From a checkpoint of a small transformer trained on Wikipedia: 1.83M parameters, normalized queries and keys.
Each number is 128 + 24 x the weight over its row's rms, rounded and kept within 0 to 255. Layers, rows and columns count from 0. Numbers have three digits each. The size before them is the row's rms in percent of the matrix's.

# v: layer 3 attention value, 128x128, rms 0.147, rows 45-63, columns 0-127
# o: layer 3 attention output (transposed), 128x128, rms 0.15, rows 45-63, columns 0-127
# q: layer 3 attention query, 128x128, rms 0.201, rows 64-69, columns 0-127
# k: layer 3 attention key, 128x128, rms 0.187, rows 64-68, columns 0-127
v45 094:092096090125133141157110138153146112152134127151115128110148159124137094164159165156118118154147138128130119171162122143095129103133167159115119102148089099139133142094132078092148088103126121097159138130124098156128121157100122157137130151202145133112124101158129114123161146162163144136103186101118149104142113148146127112135133138150170100108097112108074112126148142142132164133092
o45 095:104112138154116116142136113119132182151089115139119182128106142189118103166093135084124090119111145120114135153119100153120117127132088171115143113158132112146083121141139142139122097192155118143125125148118137106151137115112122121120144148115124105069141090108116120139088153078121137156154136119098098143118117128098120153122156062091173129136118143119123156117134140120114171105167
v46 122:095122092114133149135093121163112115127127140131147089127129162102177133102129100122115154141153128110117135115117134118126096184125108095123113102109116162127098098140155136062083114111137116146161154115144210093117111140182127107124118172091102120141143143119116127113169155134164132135099163137137103167163115110112134167117154125130122168154142144177131119141128104125126162123135
o46 117:112158131147136101115123112150096126142156116132121112130130138115107128096131113164139144112163148126134100153133200143107142137083108139121118109101147127138144141097094127139107137153123167128132140120118113128083141150153114113131127121128128154218112128122160183128128158103115144077127087126113132124096104127149100151148144195123160148122095147082165138142149138133164077113166
v47 112:141095074131119090124087101106137149115137108129121133174138151146125164121098121168153153163144170122132141102098129151135090146121184099117096118100113140098119080129121153096122147126180106139105128135150130137154147094181098152158131144144124155127125129088133132113098130098115134153146162137128123116100158175124076127083168110158118164144141100119127136136143095107123158135139
o47 111:160133133144135114089089133143101101121129134123091088115100156144127179087129069110105149104143141143119140127120170124092118106121133160147097090139134102143151123102148140173127089136099143101121162106143139119086106203152075141119101123112120130168100125167123156107125106110122124105097133124144126119097173167150140135126129080161125105108113110100128139124132160134115156119148
v48 091:153105106171111105123099150114159119130122114125076149135119136143158107211128169158170122112120089091144111120116132186144112149081138108132130122119164124142107143144138105135124090107112138136133119102163123146164104137130115112127088118084107125122121078106114105135144118119071152149146124081120141169109108105127168128145125138156135126172129105142147085122132127143133137134178
o48 094:083141137160110146144130138124114106139117116090138127135155132116095142145134104125160132147113178116124137158101128095138129150164134110144116105145168086119153079106132107136116120106145105075110129169125139091119132152135154170116134189161158136095164112111139126103098077121128125128103112150157121101153139108173062095116166132117132139137149130124160129157101075147108156105126
v49 103:112132144162118124155126117144063096150131114153130128124126108124127135105110116110119134078114100137142109132116132154162180161163139118097116137110101130090139090141117093121168098129098128190098128150137146078129130172120104125117132133156198122126197135124144104074081140144137118125125154103138151128153119181122125105138126114142135114139099123155130101150147173132139125128149
o49 103:138150082168148123120173118102192135136169139141164102132107148107111098117135146128141107133110094090112118161167104093137134182091098141127135110151108108136099131111152128158137123126171133111112149170093110140129095117162099168137143152125137131121103144124124076116162139139130162160098111145100116123125163183121079122117109117134120170120119129143113161114137139112134166135167
v50 120:105164131149112122129147146139125165114139110138089154129098168126113132101170149105149129129146178167111135169105118129118161144103131116065106150111096110134129102118101126141135087112106127127123108137135111115102159151110139100148158163147184122129088150102158138107118118098096094159110126137180168134096120132149153140139148118149132071134079149143132136158155169172121115114125
o50 124:148119140111134105118122126101154111131117115153124121115140149187198145134110090143137113134139126120158058150108115119137137105109107154147131133136128167145061092143183078142142107129153107135134145171127136151129113139135136106111140131135114116140127131148133129100143134156130137159176118125107114128165160186111108107126076094101145144110157126119110162131124099097148187129158
v51 089:157169101139140184094167114149130124126131126093159112129091153139148139104130084114101127149152125128154074142141132125131134107124085098191130109139143120151096095127120126121108107134118137163083147119143151112104130149127145130170138137137179151130109103113123148141160115099120148125114104112155160173127139089122137098117086137140089157103127122123153173105098090109118103069133
o51 088:106100140127121134150127121101131102087133128117110124132153155088109140157151148164127109145129101163192096151128146129128154146124138102103087152141109136157122161131112124111115174086120110155123129089165146129078134128095077132095136127127086131120126121127153138169175126151116168110140141166129105107143115109146123122147145117125117123142115200144124134146183108090098081150099
v52 102:112093123089093167139141127108074110121136109109143172109078125155121131085132117111169148067142112113117105176154125114159140066131093098160127127104132133088121114092129112101116120141111097163122129121066115102161158149127121142117149128106163118132124145166127120122106133130099155124077132111114097133110108096179110098111156138147128102124116138128134092115150133107128119117112
o52 099:126119103111145150159145161118153144154110131148121147153104138136157160138095137082161132123125112090134169146086146103156183135121104107097151148154100128172116126126152105117106115087096120143105125104126107156133096112147081110134145146122116119128150127066120149136207129145166121126121094118115163139139130105098153120118137138093103136134093166152141133122157160137148150147184
v53 086:149130148114146128118109094070133084135159112136136104152141107087140090104160135131144164116138172145122162124157142117132147136094187123128161150147108140135137112126117126158143123113138090122125083129133108122158153130170133114153134109168144124126131121141148130104139122123116141121165071119083167100088105100141085118138134119138091142134133124147056109081087101079123124119111
o53 086:091110130099120159116092157147145097118156096116101123137099123134133122152139127123124139140150081175113155093133140150122103106086094129153104114146099100115148150123162103082150139190109128154170121154152125125155108138100129137099144179134125127166137122091098109141148149158130141135086158120172128161143111162131175092131118090131081142141122141122138125120147078130092151111120
v54 101:126121094104136123099134166135169119110111104120097192157118119188152139165117127164160128113140127130127136146131123141140114112091136164150089124151094126145132091091175121188151103134157139090114171146117121139158134122183146128126087139105107125136142108140145129130110164126152100091108160090109154135124154107128165136139149125172119104103163145112161141154109126103120151128153
o54 102:110125126143146171106121175143089124127104185164104149137123168127119112163144072089140107114151138149135138110121110117153160106117132147135113151137156125121127113145181129144090143103089119062093117119122129126098154117143149098126128162133134111091162126107129115144113114077150137065160131129080128143126096135123112110113118119150162079126121144157114091126124136125080155105126
v55 101:073157165106114106139121158087124165112126146131119119126139086100110081145115141114143139154147154132119158131187123132134153113123154183078170082121116135125128159111142101147149096095118134124127158119119099128179119135118152125095147123167155141120163144182124122158145118136143105145155137082118125145170078146124125134161117136141141116096096154146104123135110106139092139141093
o55 102:128141086142125136157132148136167157139136147135146145134130126141111143141106132106129127140117143130098059109127096139137088137107089147119143121155111128149108136126117078096179106193157135148171103121101135129149109088145173115135111156134156107047103112072127080121112140131099112131140114097131131152121088116104088136118125090136101140151108145149148142112128121098110147131159
v56 108:139117102150151127107144117158179075114159121107111132111155117127096153172149130119113111117100121122127123135110124145109131117117112144116119091117148145145162146135097118130146123113080155137138121099133136132120116170072159147109154125151152158127126119115096132151130131182125109154123140129130132097106142178141168101136079130129136103142070093092126134197129118169200132157132
o56 111:118142113153102123145141091112110143154132135138133159145137122131131115144093142130127096191096156112135153141132100150136140154149122136127132134128150167130096116133148123124151141138147116115088221133133133118173128110148130118106138101127154132079092144178141094143106136156103132203161114138116116132105161142116119139141154052134162171130144079127144139143125146140130139142096
v57 101:152127123138119153149125146147139148148118054148146085169107099128182137105150129193120113168142103100132127145101131105088101090114117097127125152121142104160110114120099127126102118154149146123192116184182113157126124097116101130131110134124117122111156113164114103113108140125162137113116105170126164121104124122074118114140162145095140144123120118141144152115144112093119112154147
o57 101:116144164162100110104144165139136121123083118119149115082094146141117172117144134100129133148126098139166129138136138130121092139136142087134155119097092117140146121124161181123114176144128106134105107117143127123137156142095171139139166104083149136179169100129142170125097106110153149123095187089123114122136140139183125149129144152120145114148186153140106102141122136112162130099146
v58 098:129107117125145122128145163109117107091156118090120139102155109144130113157094088109138120082091156102155156167115131111128152138108157153118150094149106105126126121156106159104169166122122134136160112132095099114098087174145141161074155132122149155141126109126178130149129098117093114151089169094149146143097171111119128131110121133113124133092098112112086135142131151154159155165157
o58 097:131105069144140140140078097144135134154165150151114148129109127153131125163092127092118115142141125113122135092108128111144149100148128170127121118178122125119100148152155139122142105134139104097080156119130151103171114052155114116103104191165134170142127143181150123159141121181152102129116101149112139114165159145097135144137133146154144131117146141094140113103103149113129116148116
v59 119:146153121145130071121145103065162140091131141119112138143143115136110152118170152150136122144131187134132125129130127120137169101136145168125138135115131161135129161129109142181140148130134120144101102131175089147118117085095136171128123144152132142125116163115087137155103085125100074128162142165125126065100148094145134138120130098137128111137118091067099146102114103148129118124117
o59 115:170106160102106106157123148122135116136108096144147141144131139123143169143098091113093138143121141140115149080107121154116087088149138143138103151078123143099134100162141111138162128120098107138159136110131138134152127149123102111129121099154120086123158157179126118100141104153094107123133178127134121145141131163128160116130108039129101134107094119099114167113098131133091136163084
v60 107:133139127125121066123149165114143129155140104153144096150142100143077097163115070159128129139142120111110137123126142152140093144160153114133152146152126135144133137151126156106140151149172094113137104166139141127059152111134158176102088108121133135120124115116144115079135105091117168116115133125176107121123146108182131121119140130110109132122135187105154168100108153098127158142101
o60 103:123103114115145169123078116153112145131144140105120135093075131136141141088148127120130154178123092115143124063109125138106109143164109117103147128136120081132147125148116162164123096087138098133101127109131096119118116138093100151094134139135102132157132114130129145128100115128109110127109149135139155098099092159083138134121115184175128126113102106111067082099091092145123122133088
v61 104:123121128164088134192123141067131129139093077139103152136087108138097146137085126169154135166134113099159088180139131155142147087131138108084130164128116107080112146136087135104151105122141118152114132154147115135152171148121109131125129127172152139126167135141133092105120113133114117160140151110119113137140135134137099111157161106145131113132076135144119090082130109120098129138105
o61 105:151143131151163123140144132100174133132126122157140135099094154161160158131111090103130120125116112107110135131106150120130086157155107127088157124191092110140149123136149118121154081129144119121130120138139129128104098154142103180131152170143146107125140107089158142099125082139140139133090157100134117102135129171139102138102167080132094148130120145158109162124120152120130207141166
v62 097:143107133129155180108185158130126154114118122093113155134124132164153161115091131085151158113162166142106113153073123124119113128090100157119134163096119146103131123059107138181133118137119143140123139114102101134088133135154162122067144143111139118122126118105119136179124125131163114114134130125108120133112175128127143109140127113137177125116126116151128161131174116182134110089111
o62 100:134158065105127113103125134096116125077115143164127123097140110162134134118065112083134117121123161104173149091138125118156121072128133127125139143131152151154091119156161123130104152119095119082099134135123123143108108125191141123162125095164132118131136122147138115103141104158157111121178140126112138157177109126084153113134126116101179146125139157146118116111116137098138096167143
v63 103:120106102072126113155133086111110117142143103103117125068154162124119128143133091139107221150134145154095154090098132106158124122100141109091129110095146161139130134155143120099149154130098093145138148131088113122164127073127099128141156109113130130147093120134097106101129123132110121118155125125087068157131106122129113121114118154106128169173150135144137128153109156132143132115136
o63 103:135113096129145115101094123103130153120128140111144134163090140127153151102153117126125126122108114105100134164144169150124122145125124105158140129126146152115151104103091120120145142134119154155137146088124113114148118168196134119161119149122166095155114142118093122159131129138140107122146076160169185186124126131109180160145142182155114131123139106107189112129127104187107124152136
q64 086:157154116093127145127140108095157118124108087122150096129139108180129114164122140114105105146150108089147139167162109089179080131142107145140115093183133113138160120110086122124130158160123137113162111130104174167143125148104112135134138141136125150144095177142120129128116158099110131161136182138150146108126148130177111116143156155079131133126141109138090119111142178114154165126119
k64 105:123097127102138101111069144172123136136131124172087080153128146105111132116117149120177122132079102105106114101128092126120140131146177147135077117097131124161122135135109123119151132158149087158152120111123091139113145122112125152113138102127129086119115130159125106140132110099122115144100121178122119129092130123140141127124152088132079182135179124139125150162124115092179178140154
q65 080:162139103148173156137155131129143089132142153123124106109127091165132098116146101138129115100156100131126090117136152136109104144091150128122122148115115117113152094117155112112106129118080116132095146129124164103139109089101124094167118138119118177095115130128133104127133102110124110179130139092153169129144102110121107171157096141133177144158108141113146103177123143093088052113101
k65 074:158145105130174119129157121124132106141102129079149120092138159167152146167124132115145130110125124135123112164164138116142157122106108154104148143123106125153151130101138126174117125099103098136096160157104129164125137081120142184158147139182125132133147097121087142131106161148134136117136121131155173083087165143116141156157119163116141156085081097131117122122134167094082111133118
q66 078:109109131097056155142127075158119125133119080141128136155172142131142142133109146130134102152122159139122124163127090131150154082146143130119140095124112131135095138111107124144143106154126151133145138109095130159134127155138081156146149144151115151151099163113108165146119171137124140100109143140124106146113145142109119099100132124108109095119171115161136121158182141101204184135153
k66 101:118128126155106116136098118136158129135090124120135059155085096145098119101136157121151127116125105103096128091115102108113126155149154115125095154084155150123127131136113130107097106159149089145178100124105122142106147141105110162086118101112116099116150115143102116122130127128124141139129121164111112151090128127155118136104104091127062177139191102122147136192107117100156139131153
q67 073:159164110092156142102154144104139121095110136133141132097120106159155117134128135141101108120152140112149103138125140100161112136129141114154124138168110088106166137160160132158130189109099099173124120131093125163138093113123155132161096166119142164095074173142131124128068122084074122159145128143134155130127107139139087135139128163113160151165147144124118143164158127129110103135120
k67 079:142115175138129133110106136122140152166133128123137103127170177172134120115106142097138146160090144110121129159108130102141163107134110140119105137112123098154151119176159127105112162143092147147122141157131152119101135120099139154138118094146122099112110160077085136147161162140136116099136132129136149086130111170137132136139120144086099147087164075166149176129176098082130155133134
q68 077:124093161116119143133136115161078117132142140119115123111123104110132166117125145125136121141125139178166140106109121112143183094109136149139121155115105123167117126131115154126136093128165152078125164116122111104099105157130110151128153151139176113114093141130111128061122133119160192123123137132108134087131141126097157113104119072128081076105135097126128112150138134184175139119131
k68 075:085127087124071132133125143114123139164153127126102117147116120082115143145153141142154142073153119100120127102160130085111112115150137134122128126132126155128058110147105090129101122125136111157114100149147121113139125157085064099072126096097106118163100139149131116147098113115088116127110112119143079148072149121131105123092138090160125115133148133096140108118107119170136141139110
q69 078:082148127113133138125132138083120166119152102128100123115145093158115146105103144114129171173184143143157118107112105108115160130136145084130176139122113123135111134098141176082179112149123114128145108113129129123146105155122185149129136113164139078134126124121136133103101110138142150144100121131159122125179148128155145102103126145120055114130105111179122103087109116157147118139155